Weights of a small transformer language model.
Training: a variant of SOAP for these matrices, 3898 steps.
Each number is 128 + 24 x the weight over the matrix's rms, rounded and kept within 0 to 255. Layers, rows and columns count from 0.

# layer 18 MLP down (transposed), 704x256, rms 0.136, rows 264-281, columns 0-127
[[148 130 148 131 112 168 158 143 127  81 147  98 140 164 133 125 118 109 164 132 108 159 127 136  95  97 142 145 186 114 164 112 144 116 120 158 132 150 111 171 139 113 113  67 127 163 119  98 135 116 158 106 151 109  98 164 168 148 121  83 141 144 136  76 133  98 160 140 122 100 176 145  82 114 126 137 151 107 114 129 141 140 137 115  65 186 160 160 113 119 182 106  94 127 146 106 154 128 122 150 153 131 140 127 151 105 111 136 115 109 105 101 162 117  95 122 141 136 147 138 115 188 127 157 147 132 134 116]
 [161 133 136 149 158 146 144  85 134 129  69 100 135 162 119  92 120 137 122 127 150  69 105 124 138 113  90 123  94 113 132 131 131 103 154 118 120 132 154 163 127 109 131 164 155 125 131  98 112  98 133 121 130 143  81  82 103 119 113 124 136 119  81  85 143 158 119 123  98 102  91 182 125 138 163 130 138 138 133 143 134 129 102 161 107 112 149 144 145 122 134 175 113 134 132 106 140 123 116 119 127 121 141 116 161 106  88 151 149 122 136 160 130  78 120 129 152 100 144 129 115 128 154 106 170 115 174 106]
 [162 121 141 115 133 132 119 121 165 122 122 154 133  95 125  91 102 127 111 105 176 113 123 137 121 144  85 104 109 171  83  96 106  97 116 103 149 117 129  90  99  84 127 177 102 108 224 147 109 117 113  96 139 107 144 129 169 131 161 154 150  98 137 136  90 117 174 134 154 191 125 133 139 122 143 144  92 162 142 147 129 125 169 118 145 150 135 121 139 104  94 120 166 122 106 130 145 105 143 183 116 114 140  84 139 166 151 113 152  86 115 100 173 142 148 157 133 132 133 146 133 171 118 152  95 136 160 155]
 [137  96 168 123 128 158 138  77  92 116 131 135 125 117 117 141  98  93 103  85 120  85 129 107 171 120 115 158 122 107 143 109 135  79 130 140 140 124 173 137 148 107 161 133 147 129 102 149  85 136  70 133 103 111  93 114  93 112 102 144 132 158 162 173 139 121  92 116  98 106 101 112 138  83 123 120 132 135 114 144 141 125 118 132  97 107 105  70 165 170 138 118 141 176 124 105 152 153 119 132 145 143  84 157 113 123  62 140 141 128 128 123  86  97 181 147 180 131 118 151 145 164 129  95 140 148 120 108]
 [135 143 148 117 175 160 174 121 126 150 122 145 156 138  93 105 138 133 133 134 124 151 167 138 131  85 133  67 103  71 120 143 143 132 131 143 184 116 165 151 127 148  97 158 102 120 153 120 175 125 118 130 152 157  98 150 128 171 136  89  57 135 146  84 177 128  96 138 143 115 138 109 173 116 136 144  96 120 171 125 138 144 114 147 142 126 141 175  94 140 148 116 138 122  91  70  99 180  68 131 157 116 112 128 112 135  94  87 184 128 113 138 134 121 138  93 122 104 128 119 103 140 148 101 112 154 109  96]
 [150 146 120 146  99  86 134  93 142 102 126 131 124  99 115 104 153 113 125 131 123 145 149 122 132 105 117 126 115 156 129 148 114 162 105 107  53 108 126 137 118 109 123 127  93 122 177 160 141 106 130 113  67 152 132 129 157 107 139 142 119 167 120 153 111 121 113 137 127 160 101  90 114 117 120 139 107 130 148 120  80 129 113 110 114 113 117 190 150 145 145 122 107 169  95 164 119  89 117 106 125 185 116 167 146 130 125 106 137 134 190 124  78 141 142 136 118 150 151  97 148 109 138 152 161  91 151 143]
 [132 148 105 116 122 145 136 137 147 118 140 135 135 149 145 119 144 108 149 133 158 127 114 131 159 110  94 113 155 135 128  85 150 126 139 120 136  75 152 102 118 127 112 118 165 111 128 113 122 133 125 108 148 121 145 126 105 138 133 166 157 109 133 111 147 167 148  94 173 131 120 139 136 137 142 125 147 137 126 117 144 113 112  95 154 147 162 152 125 129 121 154 129 169 130 132 172 132 124  81 150 101 150 105  69 105 125  89 105 145 135 162 133 139 138 107 120  83 113 152 104 148 155 149  91 109  84 156]
 [128 163 141 162 134  79 146 164 124  99  87 123 126 104 119 164  87 148 129 116 142 119 130 137 146 124 120 117 126 125 104 108 144 146 121 114 157 108 110 143 150 106 157 176  75 101 168 120 156 131 132 134 158 147 116 150 118 107 123  84 145 118 151 127 115  87 124 124 152 160 119 125 154 143 103 109 115 132 120 126 134 182 107 156 116  97 132 150 123  90 158  93 149  85 126 114 160 128 106 137 139 100 144 113 151 120 129 138 139  93 173 144  96 151 181  82 112  91 109 122 131 147 118 118 162 138 122  76]
 [119 154 151 124 139  78 184 122 153 120 135 167 142 134 145 135 116 131 190 103 112 122 109 106 121 149 117 123 122 120 156 114  99 101 149 178 155 109 128 125 108 123 131 115 128 197 124 131 103 149 116 134 115 137 131 123 150 180 134 101 134 132 156 164  81 138 115 120 129  82 127 131 113 155 111 135 138 111 195 132 140 167  99 127 136 113 119 129 136 135 113 123 144 111  85 132 144 102 102 146 113 107 122 152 118 128  91  85 127  67 153 126 159  96 122 114 167  87 131  99 158 162 147 113 103  84 108  79]
 [102 109 134 107  87 143 113 141 124 168 149 140 112 102 136 135 151 129 112 138  85  96 132 108  96  94 108 127 169 172 108 159 149 169 103 138 126 157 144 154 188 134 137 116 149 115 120  94 138 165  87 132 121 154 141 143 136 155 163 149 155 144 140  87  94 131 158  94 100 147 104  99 108 122 114 100 107 124 187 126 133 103 160 142  89  92 114 135 143 159 119 129 134 100 150 142 162 117 105 162  92 115 103 107 126 143 137 132 142 118 127  56 125 177  98 131 141 102 114 100 135 126  89 145 142 153 124 157]
 [108 149 103 109 113 127 121 115 146 102 142 117 150 124 128 165 133  97 151 141 138  92 137 104  94  82 111 116 120 128  84 161 110 118  89 149 160 112 153  97 139 121 103 131  90 152 109 106 115 110 124 147 119 112  96 171 136 152 127 144 100 140 129  94 141 166 142 151  99 156  94 121 113 128 167 133 119 148 117  95 134 131 102 157  95 147 137 111 172 110 149 131 127 145 143 157  91 113 124 113 144 124 145 116 181 125  95 114 137 127 154 111 112 111 134 111 154 160 102 127 136 123 151 139 120 145 124 144]
 [141 133 134 139 135 143  90 112 137 121 124 134  84 129 121 113 168 178 179 105 130 132  83 117 134 130 140 101 146 165  92 118 166 114 156 134  75 144 103 122 113 145 125 113 129 102 108 122 119 132  88 155 114 113  92 140 125 130 140 127 120 109 110 110 119 115 174  64 103 129 121 131 131 134  77 111 146 126 129 159 126 165 132 124 116 149 110 128 128 118 133 141 140  90  99 143 117 141  97 114  89 119 109 112 137 178 169  99 103 113 140 104 104 143  79 127 139 184 122 136 111 133 127 118 123 135 122 127]
 [109 132 118 152 126 153 115 175 123 152  96 106 105 103 168 131 160  93 144 143 114 154 109 129 112 163  82 115 135 164 149 132 160 106  90 145 152  92 133 135 155 133 121  99  73 103 115 131 105 136 131 122 120  91 111 130 148 111 140 124 107 148 154 127 146  71  71 140 146 131  50  93 120 152 118 123 137 109 117 143 114 113 135 132  95 100 126 118 132 132 119 112 154 123 102 149 137  99 168 136 201 110 111 125 150 150 116 126  99 145 151 115 145 169 144 133 125 156 118 138 127 130  94 118 124 155 114 149]
 [104 146 126 137 120 110 121 145 128 121 128 109 141 142 133 159 158  88 132 158  84 137  91 163 111 128 169 113 152 125 112 135 151 102 116 127 121 101 144 121 149 145 145 125 104 151 122 152 137  97 163  67 129 124 139 152 109 159 105 121 144 133 126 131 125 122 125 140 165 126 144 136  88 169 115 146 120 124 159 122 137 130 132 130  70 141 158 126 120 104 171 134 105 129 168  60 130 116 101 139 139 117 124 158 109 105 154 145  93 139 172 150 152 143  75 118 144 186 139 120  93 105 122  91 136 121 103 145]
 [ 94 140 196 115 111 164 131 110 140 128 144 129 119 138 107 128  97 151 125 111 132 111 130 104  97 183 142 132 126 113 100 112 101 107 130 148 152 167 146 106 161 112 150 135 133 125 159 137 127 140 143 127 141 123 117 120 135 143  94 145 134 160 154 136 127 133 131 142 101 123 130 143  95 136 144 117 123 144 124 143 136 120 121 124 144 102 173 139 119 115 113 117 153 147 135 114 111 150 103 112 143  87 126 134 137 152 134  93 134 132  83 128 142 124 169 119 117 118 129 135 112 119  98 114 138 121 105 142]
 [145 148 121 114 122 107 149 171 126 148 143 121  91 168 129 169 121 152 134 116 147 122 139 140 158 124 142 151 108 149 124 107  86 120 171  98 114 109 166 160 117 107 131 141 154 104 163 149 117 118 134 135 149 199 105 126 138 149 118 137 118 162 134  97 105 145 100 148 152 162 120 124 111 126 117 126 123 140 169 164 121 158  92 122 114 131 102 157 170 151 154 108 163 132 196 132 133  94 155 118 113 118  93 140 144 119  80 110 102 139 128 169 108 127 136 160 101  84 142 125 135 174 146 130 128  99 119 140]
 [153 132 134 158 153 124 166 182 119 120 179 153 120  92 159 106 147 124 127 156 147  97 120 101 106  61 125 131 127  88 144 154 129 111  88 120 111 130  33 120  71 101 136 111 100 133 131 123  95  72 140 110 106 104 157  85  89 108 144 113 142 151 112 120 156 120 149 170 181 126 102 115 128 131 117 104 147 168 143 107 174 124 125 143 113 159 168 156 103 152 124 124 139 121 139 130 159  99 125 135 123 102 105  97 117 129  99 125 151 108 158 139 118 145 122 111 156 112 112 166 157 153  93 103  52 116 107 143]
 [166  87  94 143 101 106 122 131 115  80 117 141 152 128 182 139 136  89 139 145 144 139 125 103 169 100 150 147 139 142 101 139  96 144 110 142 124 150 130 190 121 120 154 117 100 103 109 100 108 138  58 151 125 117 148 141 159 110 107 134 143 154 157 135 148 146 130 118 106 174 150 100 133 102 120  69 136 182  98  95 112 150 157 134 126 136 125 111 142 149  93 152 100 104 140 127 117 134 159 181 186 138 144 162 111 145 147 129 135 147 137 125  79 133 134 131 114  97 128 143 112 124 120 119 108 118 128 115]]
# layer 18 MLP gate, 704x256, rms 0.138, rows 265-282, columns 0-127
[[145 135 133 118  87 138 156 129 170 142 146 194 139 147 134 116 119 120  96 116 143 105 133 160 124 135 136 121 144 147 121  90 114 103 136 140 150 145 116 128 120 133 102 130 121 103 126 129 111 132 139 134 102 104 170  66 136 126  78 136 127 113 108 169 155 105 140 135 165 137 106 133  90 125  98 137 128 148 128 143 124 128 152 106 104 133  98 146 120 114 154  80 106 142 158 137 133 120 112  96 141 106 118  84  86 139 114 141 123 154 125  93 149 111 162 155 125 176  73 160  96 118 108 147 143 123 124 159]
 [140 115 118  86  98  95 113 120 112 105  89 127 134 105 138 164 107  89 172 128 130 135 182  79 119 133 122 140 121 153  91 127 109 155 114 129 121 126  86  94 125 160 136 121 127 127 152 148 145 165  54 195 175 135 160 141 103 106 120 154 131 169 100 156 104 116 167 130 116  92  99 107 175 137  80 110 107  97 107 114 129 138 107 102 163 109 103 133 143 151 123 139 135 122 100 137 112 132 114 111 119 112 167 118  94 104 143 148 150 165 134 123 134 145 115 101  96 144 137 182 128 142 169 144 126 134 122 127]
 [143 122 196 110 144 127 111 158 154 129 128 143  72  98  91  97 120 144 127 132 154 146 158 121 126 113 101 113 176 132 116 136 120  69 130 155 114 148 156 141 125 111 137 135 144 157 178 128 101 102 155 162 130 118 143 120 110 136 111 159 164 104 155 110 102 130 159 141 136 131 106 160 123 128 140 146  86 173 133 144 126 180 160 115 112 104 117  90 168 119 116 173 163 124 123 147  78 168 123 119 110 138 156 134 153 157 128 147 109  86 145 139 105  91  91  98 130  51 142  97 147  29 136 115 149 146 135 148]
 [113 151 105 105 106 109  96 122 123 155 130 120 123 148 177  95 120 123 160 141 102 139 151 122 143 124 117 111 130 135 108 119  77 159 129 142 135 151 123 118 131 105 166 168 160 114 132 113 118 150 126 103 154 141 135 109 154 117 107 120 124 138 101 133 144 123 139  90 108  99 161 159 125  84 113 135 141 101 139 116 106 148 151 109 105 146  96 125 142 103 137 141 154 146 133 121 128 102 112 119 143  98 123 124 108 152  99 146 131 116 113 109 118 144 134 133 123  91 113 141 108  81  92 119 119  94 116 115]
 [134 129 132 131 128 129 143  98 146  90  59 114 117 167 102 116 115 132 153 149 163 133 152 113 121  90  78  97  77 126 152 115 131 110 126 149 126  81  97 161 140 103 161 103 149  90 132 127 106 168 156 137 136 132  92  94 117 106 189 149 121 120 103 173 126 116 164 121 143 106 147 133 175 122 163 189 121 160 141 149 130 108 167 106 115 108 119 152 121 141  94 162 122 113 132 129  74 129 146  79 128 136 119  89 132 105 139 155 121 120 128 130 129 153 108 190 148 164 129 149 120 136 122 124 112 101  56 124]
 [126 107 114  86 165  95 126 154 146 119 123 113 132 120 120 158 115 113 152 136 135 132 119 114 114 139 137 172 151 121 153 107  93 100 124 169 119 128 140 157 162 160 157 130  99 162 122 130  98 107 153 141 141 167 119 125 143 129 141 138 104 120 107 129 120 114 145 110 120 102  99 148 173 160 147 152 150 131 121 108 126 148  99 131 108 126 100 144 149  95 130 156 143 135 128 135 111 149 124 111 120 156 123 147 102 173 151 184 178  95 136  82 156 131 137 152  85 139 118 162 169 142 123  84 152 138 154  91]
 [ 86 118 139 128  85 125  98  95 124 141  95 145 121 171  98 122 116 123 122 104 150 136 123 140 122 128  93 141 143 135 121 117  99 130 133 132 148 109 104 167  97 135 122  93 109 135 160 156 120 146 151 110 202 129 148 150 127 115 112  82 130 126 113 114 148 118 110 114 140 157 133 119  91 114 113 131 116 115 185 120 128 146 134  93 124 107 127 137 104 141  91 114 101 169 151 128 146 100 116 138 113 159 161 124 122 101 110 133  71 149 109 150 140 108 148 153 145 150  93  49 109 121 169  92 142 149 106 139]
 [136 130 161  99 170 142 138 113 121 118 155 131 122  99 134 143 145 165 188 151 147 124 158 120 125 108 109 152 119 130 130 126 123 127 130 142  89  88  86 111  67 147 172 141 134 110 135 130  97 113 116 153  94 162 166 183 157  79 147 140 116 125 128 100 138 155 121 115 138 103 103 156 155 150 113 128 100 122 107 133 160  76 125 103 127 157 136  94 113 143 108 162  92 152 118 126 101 142 145 135 178 166  87 122 127 127 129 119 125 113 126 111 163 128 123 120 141 101 152 177 116 121 126  90 127 140 142  94]
 [134 110 119 121 146 136 125 118 120 163  79 106 155 123 125 132 133 119 175  94 129 123  99 113 115 158 118 110 147 168  88 104 128 142 151 117 137 138  91  97 149  94 153 101  99 128 124 113 122 130 154  98 147  91 152 131 125  89 120 134 146  84 145 140 104 122 182 142 129 107 110 110 173 105 107 129 134 125 122 129 141 136 124 151 136 140 125 109 116 151 131 144 114 132  84 118  81  86 150  91 123 103 133 107 156 146  72 118 175 125 132 130 119 122 159 110 131 174  91 141 168 107 137 115 123 147 121  97]
 [ 94 114  98 158 109 118 123 108 111 138 134 143 145  96 121  82 155 151 112 136 138  89 143 104 153  97 102 105 137 129 157 119 164 110 102 114 129 111 146 156 138 160 125 148 136 100 115 175 170  90 157 158 157  94 135 132 111 163 128 120 114 106 122 147 132 129  87 105 140 130 120 146 151 129 170 142 100 134 133 139 131 104 144 128 146 121  75 136 145  98 130 132 129 122 101 202 121 138 114 181 124  85 142  89 138 123 149  68  81 146 114 165 137 136  92 136  76 160 134 150 173 120 102 135 120 148 104 123]
 [134 128 114 132 126  96 127 135 112  93 143 122 157 150 106 149  91  81 149 147 111 101 136 112 137 129 114 118 115 108 106  93 147 108  72 153 129 134 136 161 154 130 134 149 132 149 144 103 170  76 112 120 138 110  89 137 165 138  98 114 124 102 115 117 163 145 122 143 126 130 125 160 161 155 142 122 142 121 133 114 130 105  96 130 159 156 140 113 152  82 100 130 184 115 145 105 156 142 138 130  96 117 110 106 134 111 103 112 102 177 197 148 147 114 112 127 157 129 112 179 112  96 146 146 141 121 132  88]
 [142 161 169 124 117 115 133 129  84 115  90 109 178 109 116 132 131 141 131 109 109 118 138 110  89 103 157 122 134  85 132 157 133 114  96 138 108 187 145 138 112  91 147 121 104 166 127 164 134 149 162 154 116 128 161 122 119 129  76 147 169 124 148 121 164 151 151 158 128 151 167 107 127 136 122 182  96 151 162 154 190 143 123 139 142 105 118 102 159 127 112  77 151 132 126 146 152 144  69 120 146 107 123 170 160  86 150 145 150 110 150 157 128  81 150 159 137 133 126 142 150 115 109 101  79  85 173 108]
 [138  87 104 131 131 120 136 161 146 138  92  96 193 128 110 146  91 128 127 147 147 146 152 119 142  97 127 176 167 137 180 128 120 156 126 135 138 154 143 135  98 123 122 169 149 187 117 177  98 123 123  91  95 136 114 168 109 141 145 125 123  97 145  91 106 129 196 137 158 138 117 145 145 112 145 148 132 102 124  83 112 133 159  82 122 141 128 143 124  92 130 145 126 120  96 144 124  88 133 135 141 129 105 104  90 130 111 110 114 125 113  52 133 146 124 142 169 123 113 121 115 105 103 112 164 120 162 168]
 [ 90 162 174  97 118 152 125 114  81 157 112 161  84 123 122 125 102 132 175 101 110 119 152  97 137 155 137 120 114  76 100 133 122 151  96 159 126 116 120 104 157 125 150 133 127 218 133 142 124 142 123 104 142 107 109 109 138 126 138 142 149 112 136 116 134 163 134 131 136 110 158 119  93 127 156 120 181 142 130 168 116 117 139  94 134 143 195 159  90 163 115 147 103 113 136  98  89 101 116 125 108 109 145 148 120 122 127  95 164 146 105 135 150 159 137 123 108 141 131 114 130 104 131 155 135 164 138 118]
 [ 89 113 122 221 127 128 131 132 127 137 156  96 130 107 149 100 140 128 148 128 144 104 108 148 116 158 141 161 133  70 154 121  90 106 134 121 116 106 126 141 104 123 133 127 149 146 145 170 129  88 167 107 149 152 152 136 118 125 122 168  76 147 164 117 141  98 158 122 107 140 160 109  85 142 141  91  91 116 123 145 134 110 138  87 139 126  95 135 139 150 157 109 122 149 108 183 107 145 167 163 106 140 151 119 170 107 151 112 122 142 157 166 146 124 118 161 136 114 134 133 173 114 146 144 138  64 133 147]
 [147 129 122 148 128 111 141 149 161 113 121 134  89 103 165 119 127 111 115 141 152 159 140 139  82 142  70  97 136 130 149 135 154 104  72 114 111 124  95 126 146 172 143 147 104 151 114 138 128 132 143  59 149 105 143 109 118 127 144 176 135 101 144 152 116  75 149 151 102  99  99 126 134 125 133  94 119 109 125 132 132 114 128 153 129 133 130 108 154 147 126 142 119 159 135 135 112 133 128 149 123 143 126  96 122 185 140  83  89 132 173 111 119  99 113 102 115 118 138  90 125 132 110 102  89 140 153 138]
 [ 84 111 154 127 140 145 144 140 188 136 142 105 163  75 100  84 118 104 108 133  91 157 115 141 123 127 162 122 124 111 126 158 148  98 151 111 148  80 112  88 128 147 138 118 101 188 166 117 123 112 191  88  94 131 125 124 113  92 157 151 111  96 146 112 111 156 149  88 143 135 168 161 108 161 114 114 149 117 128 112 159  93 134 123 123 154 159 172 134 167 128 132 118 118 139 143 109 162 124 166 150  92 130 113 122 137 135 193 134 120 122 124 150 137 100 159 111 118 138 116 183 148 119 147  74 132 155 161]
 [137  98 142 133 166  60 158 145 142 144 128 184 109 100 142 150 122 131 169 166 145 106 120 155 131 145 109 109 138 116 110 109 126 132 164  78 121 106 151 127 136 108 108 142 120  79 137 119 123 156 142 143 107 108 153 124 162 131 145 143 164 133 116 129 123 159 154 123 123  86 134 107 140  91 124 150  97 137 157 120 135 143 145 104 127  82 174  97 150 107 127  83  94 119 110 140 116 138 176 131  98  94 141 142 121  99 151 160  96  98 101  94 148 161  91  88 108  96  91 161 143 167 146 132 130 132 150 142]]
# layer 18 MLP up, 704x256, rms 0.141, rows 265-282, columns 0-127
[[139 129 139 109 127 115 154 107 117  92 145 126 136 160 105 127 162 129 146 141 135 134 170 144 129 138 135 138 130  95 176 103 106 169 150 130 128 162 136 152 129 102 119 115 134 150 142 111 135 164  75 109 138 102 116 114 136 120 128 114 146 194 165 115 123  99 141 118 123 133  97 170  92 140 141 131 112 175 127 116 152  99 123 129 114  96 141 157 117 100 143 130  92 132 131 162 115  95 158 147 118 170 142 174 102 123 132 124 146 170 173 145 166 129 105 148 118 127 135 161 122 126 150 135  99 161 149  92]
 [139 111 113 115 151 133 125 133 142 117 163 107  91 128 102 163 140 138 121 138 120 155  84  76 193 148 114 137 127 101 130 177 130 121 164 133 144 138  66 113 116  79 137 133 128 131 177 114 142 124 106 129 104 157 132 146 100 158 144  92 158 156 130 166 159 129 107 134  98 129 129 161  89 154 148 154 110 114 115 148 151 109 116  82 147 141 150 132 108 130 144 120 146 140 140 103 110  87 116 161  97 175 119  94  85 128 104 117 128  74 101 166 138 128 131 136 146 103 115 133 141 140 161 119 150 118 121 127]
 [157 143 135 125 151 131 109 128 139 120 148 134 155 102 137 106 135 105 130 124 113 134 153 144  86 105 142 151  98 135 113 102 162 139 126 104 113 109 131 204 108 136 149 117 137 124 135 127 101 128  97 114 136 114 141 123 143 134 117 108 128 151 101  96 127 127 109 109 171  97 121 145 136 139 106 176 114 133 107 133 135 134  66 155 140  77 127 161  94 151 166 113 107 141 137 108 187 139 131 133 153 145 100 144  77 128  72 174 152 117 140 161  99  99 154 110 139 152  65 140 114 163  86 103 107  82 164 108]
 [103 112 139 112 139 118 131 119 141 113 125 113 105 160 173 136 138 130 152  91 120 113 176 137 123 142 134 148 120 115 112 146 124 122 122 128 155 119 121 116 148  99 130 164 129 118 134 116 178  77 113 140 149 146 114 124  95 126 132  92 128 147 127  98 150 118 127 121  75 150 151 106 132 149 108 136 141 130 146 129  96 139 136 137 132 123  90 146 125 123 127  93 151 126 136 146 100 119 104 127 145 137 123 131 123 126 112 133 133  76 139 124 132 155 153 116 105 138 135 150  95 120  82 152 137 119 120 122]
 [115  92 105 118 135 128 121 121  90 124 170 176 127 120 166 140  82 111 118 115 107 114 120 135 129 150 104 141 137 140 113 127 116 124 108 175  92 138 144 162 130 102  94 179 109 111 160 155 137 149 153 110 109 117 143 116 109 109  91 155 148 133  98 177  78 107 135 115 116 108 105  82 110 116 145 180  86 117 147 139 134 133 126 139 128 111 138 137 149 140 153 151 177 138 128 141 138 113 148 101 131 120 103 124 122 107  83 149 133 103 111 150 120 136  92 116  95 155 108 143 129  81 104 159 116 133 126 175]
 [170 131 125 149 110 124 120 110 138 142 109 121 125 115 147 132 109 130 111 101 133 151 128  70  80 184 113 107 123 151 139 118 119 170 185  89  99 118 146 122 134  84 150 141 133 103  99 177 141 126 137 152 148 123 148 139 141 126 113  99 109 176 113 106 133 142 106 127 103 176 133  93 134  89  84 135 114 170 127 133 186 123 136 136 142 153 129 125 135 126 154 133  55 144 130 105 128 128 134 114 129 101 163 151 133 165 133 114 154 149 156 149 157 134 139 116 147 119 154  99 121 163 110 125  92 144 116 162]
 [102 161 145 164  94 138  86 173 100 100 131 128 161 109 134  87 116 130 108 136  81 124 127 160 110 132 134 119 128 145 116  75  83 122 147 114 129 157 126  87 180 139 151 121 131 140 123 135 169 138 118 119 129 129  98  97 118 119 103 145 104 157 152 139 120 103 117 105 155 164 123 101 132 118 149 130 148  94  96 132  94  93 144 154 128 148 125 147 146 153 137 139 113 120 167  93 137 142 113  97 175 150  84 147 105 150 137 122 127  96 119 161 129  79 159 161 116  90 146 128 198 136 117 109 143 118 138 106]
 [153 101 123 141 117 152 115 126 149 139 152 146 116 119 127 138 131 111 145  78 117 126 122  90 143 145  75 191 142 138 131 163 120 111 143 150 134 153  95  62 123 125 145 113 165 162 107 166 101 117 135 128 126 103 190 128 119  97 141 109 149 152 120 122 137 114 112 140 159 162 130 111 139 139 136 121 117 147 108 176 146 158 123 144 135 132 137  99  86  96 131 155 101  71  87 117 130 104 127 136 145 139 143 161  97 133 132 114 113  86 132  98 166 112 129  88 106 102 114 161 122 130 141 112 153 121 142  62]
 [131 123 133 103  86 164 107 143 128  95 119  89 136 125 174 149 124 114 147 122 155 118 120 113 135 118 133 134 137 163 144 146 104 109 123 162 165 118 157 177 102 119 106 151 162 126 102  96 148 120  92 157 121 120 106  91  97 140 137 118 124 171 132 138 130 128 138 145  73 135 125 109  98 136  61  89 121 136  99 140 138 123  71 118 132 127 101 157 198 115 130 148 140 166 148 140 109 100 112 138 131 123 162 153  75 151 111 175 138 136 131 135 144 126  88 136 137 115 107 111  74 124 129 129 119 108 111 155]
 [135 127  96 140  96 145 139 115 125 143 105 107 118 156 114 129 109 157 147 134 151 151 145 162  85 129 107 122 135 118 152 114 188 104 143  82 182 136 145 139  82 102  95 103  89 127 114 134 149 160 112 147 113 167 179  97 118 130 147 150 144 139 109 151 128 177 114 106 150  87 143 115 152 129 125 154  99 135 111 143 121 162  82  97 118 119 105 144 166 125 116 143 103 135 101 133 151 190  90 177 175  99 102 117 127 125 113 120 155 137 102 159 144 119 115 159 134 182 122 151 116 102 104 151 117 145 140 135]
 [136 143 117 141 145 171 106 141 116 142 149 149 112  96 124 134 163 167 120 131 158 110 123 133 153 156 178 172 147 128 153 160 145 146 166 130 133 148  98 116 183 179 100 132 159  68 133 174 149 163 117 110 146 132 150 123 105 123  98 135 141 118 125 174 121 109 152  83 119 119 111  88 129 111 145 107 113 155 122 182 173 114 104 113 101 107 119 146 127 157 114 128 127 123  90 153 138 159 150 124 143 124  94 132 134 117 130 108 126 148 132 134 126 148 127  73  87 100  82 158 134 141 126 135 149 161 152 174]
 [141 126 114 138 137 162 122 150 112 153 131  94 151 122 136 170 121 117 161 103 128  93 119 167 134 149 122 102 147 141 112 121 131 132 101 126 145  96 109 134 133 122  49  98 128 137 148 133 121 122  84 129 118 107 128 125  77 166 127 129 121 133 153 169 145 101 155 152 136 138 133  91 148 100 182 127 142 120 112 163 137 130  99 131 112 125 177 108  98 112 128 130 119 121 123 147 120 116 131  93 105 125 122  74 113 152 107 140 107 147  91 115 118 135 130 114  96 105 100  95  94 132 106  92 152 124 149 122]
 [125 123 147 128  94 129 102 187 112 114 192 123 113  89 124 137 131 107 135 137 127 131 110 129 139 135 130 167 119 104 115 104  94 136 113 123 154 105 138 160 161 139 197  97 124 134 149 145 166 170 135 144 139 126 145 120 169 134 112 122 129 109  91 126 164 108  66 131 136 171 122 125  89 103  89 133  78 115 106 114 124  89 100 127 147 103  83 117 121 150 121 185 127 124 102 135 141 165 107 114 145 125 132 164 180 118 126 138 165 120 109 165 161 106 117 127 125 130 127 121 121 156  98 119 125 102 120 143]
 [141  89 129 140 101 105 111 114 114 122 126  93 186 113 138 105 156 167 140 139 107 130  97 143 155  85  92 131 103 121 122 162 112 119 103 103 110 145 124 100 120 126 130 138 134 127 106 134 117 136 177 113  94 192 139 132 127 129 143 116 114 125  78 158 147 110 114  86 120 137 108  91 131 141 143 155 153 173 135 147 109 137 107  73  84 140 110 123  92  79 115 132 102  89 158  98 155 129 121 117  83 129  92 114 128 131 122 109 113 133 153 135 170 144 106 147 131 185 156 142 128 136 118 166 109 133 147 117]
 [126 147 113 129 161 129 132 145 140 133 120 108 127 124 126 144 115 111 122 158  86 123 104 159 149 129 161 137 109 134 132 155 137 138 160 139 133  73 157 127 145 135 190 121 159  97 127 123 121 120 106  95 109 160  97 156 116 138 178 126 138 114 167 121 172  98 118 117 110 137 139 135  86  91 112 137 146 123 161 138 129 135 146 124 150 127 118 120 159 124 125 164 144 130 154 138  96 120 170 129 113 107 143 204  76 116 151 145 130 149 160 140 127 143 115  90 133 117  99 145 158 171 149 106 138 110  90 107]
 [107 161  90 133 125 114 145 115 126 124 117 120 148 184 122 139 125 130 139 107 159  91  90 107 120 100 156 127 140 124 110 161 156 139 124 147 120 102 127 151 135 152 105 112 121 107 155 135 111 112 142 112 122 127  96 117  82 166 110 131  84 129  99 113 136 128 179 150 143  91  98 129 144 122 139 118 145  99 171  93 143 135 141 103 129 115 104 179 105 138  95  81 141 121 104 137  99  95 109 116 144 123 143 139 116  93  61 136 108 183 148  94 123 112 105 114 121 143 190 108 143 135  91 153 101 131 192 119]
 [157 120 104 172 152 133  99  80 156 110 145 117 123  79 133 128 173 117 119 136  86 138 130 139 141  90 171 122 117 161 137  85 136 158  97 114 139 144 163 145 133 117 147 167 141 139 107 141  70 121 106 130 102  95 147 140 130  87 106 177 113 153 121 156 146 133 103 138 126 145 150 152  87 124 155 148 125 137  59 149  73 124 144 100 124 112 118 111 138 151 119 178 117 113 142 129  97 180 145 172 139 125 107 149 159 123 118 100 162 169 124  96 124 144 134 127 122 102 145 161 140 125  83 148 174 135 147 150]
 [114 115 140 147  99 132 114  74 124 133 147 104  93 168 130  81  85 126  90 128 147 113 142 124 112 121 118  87 132  99 148 152 129 150 155 131 154 135 128 134 133 116 121 140  99 142  97 128 137 121 103 137  93 134 118 126 106 144 145 152  94 123 173 136 136 101 117  96 155 109  98 143 116 139 148  90 137 101 142 107 127 100  65 136  92  89 136 148 116  82 133 144 126 111 141  98 135 125 111 118 100 156 187 133 154 124 137 138 146 131 134 157 135 106 183 117 107 164 138  72 134 159  79  89 102 150 159 157]]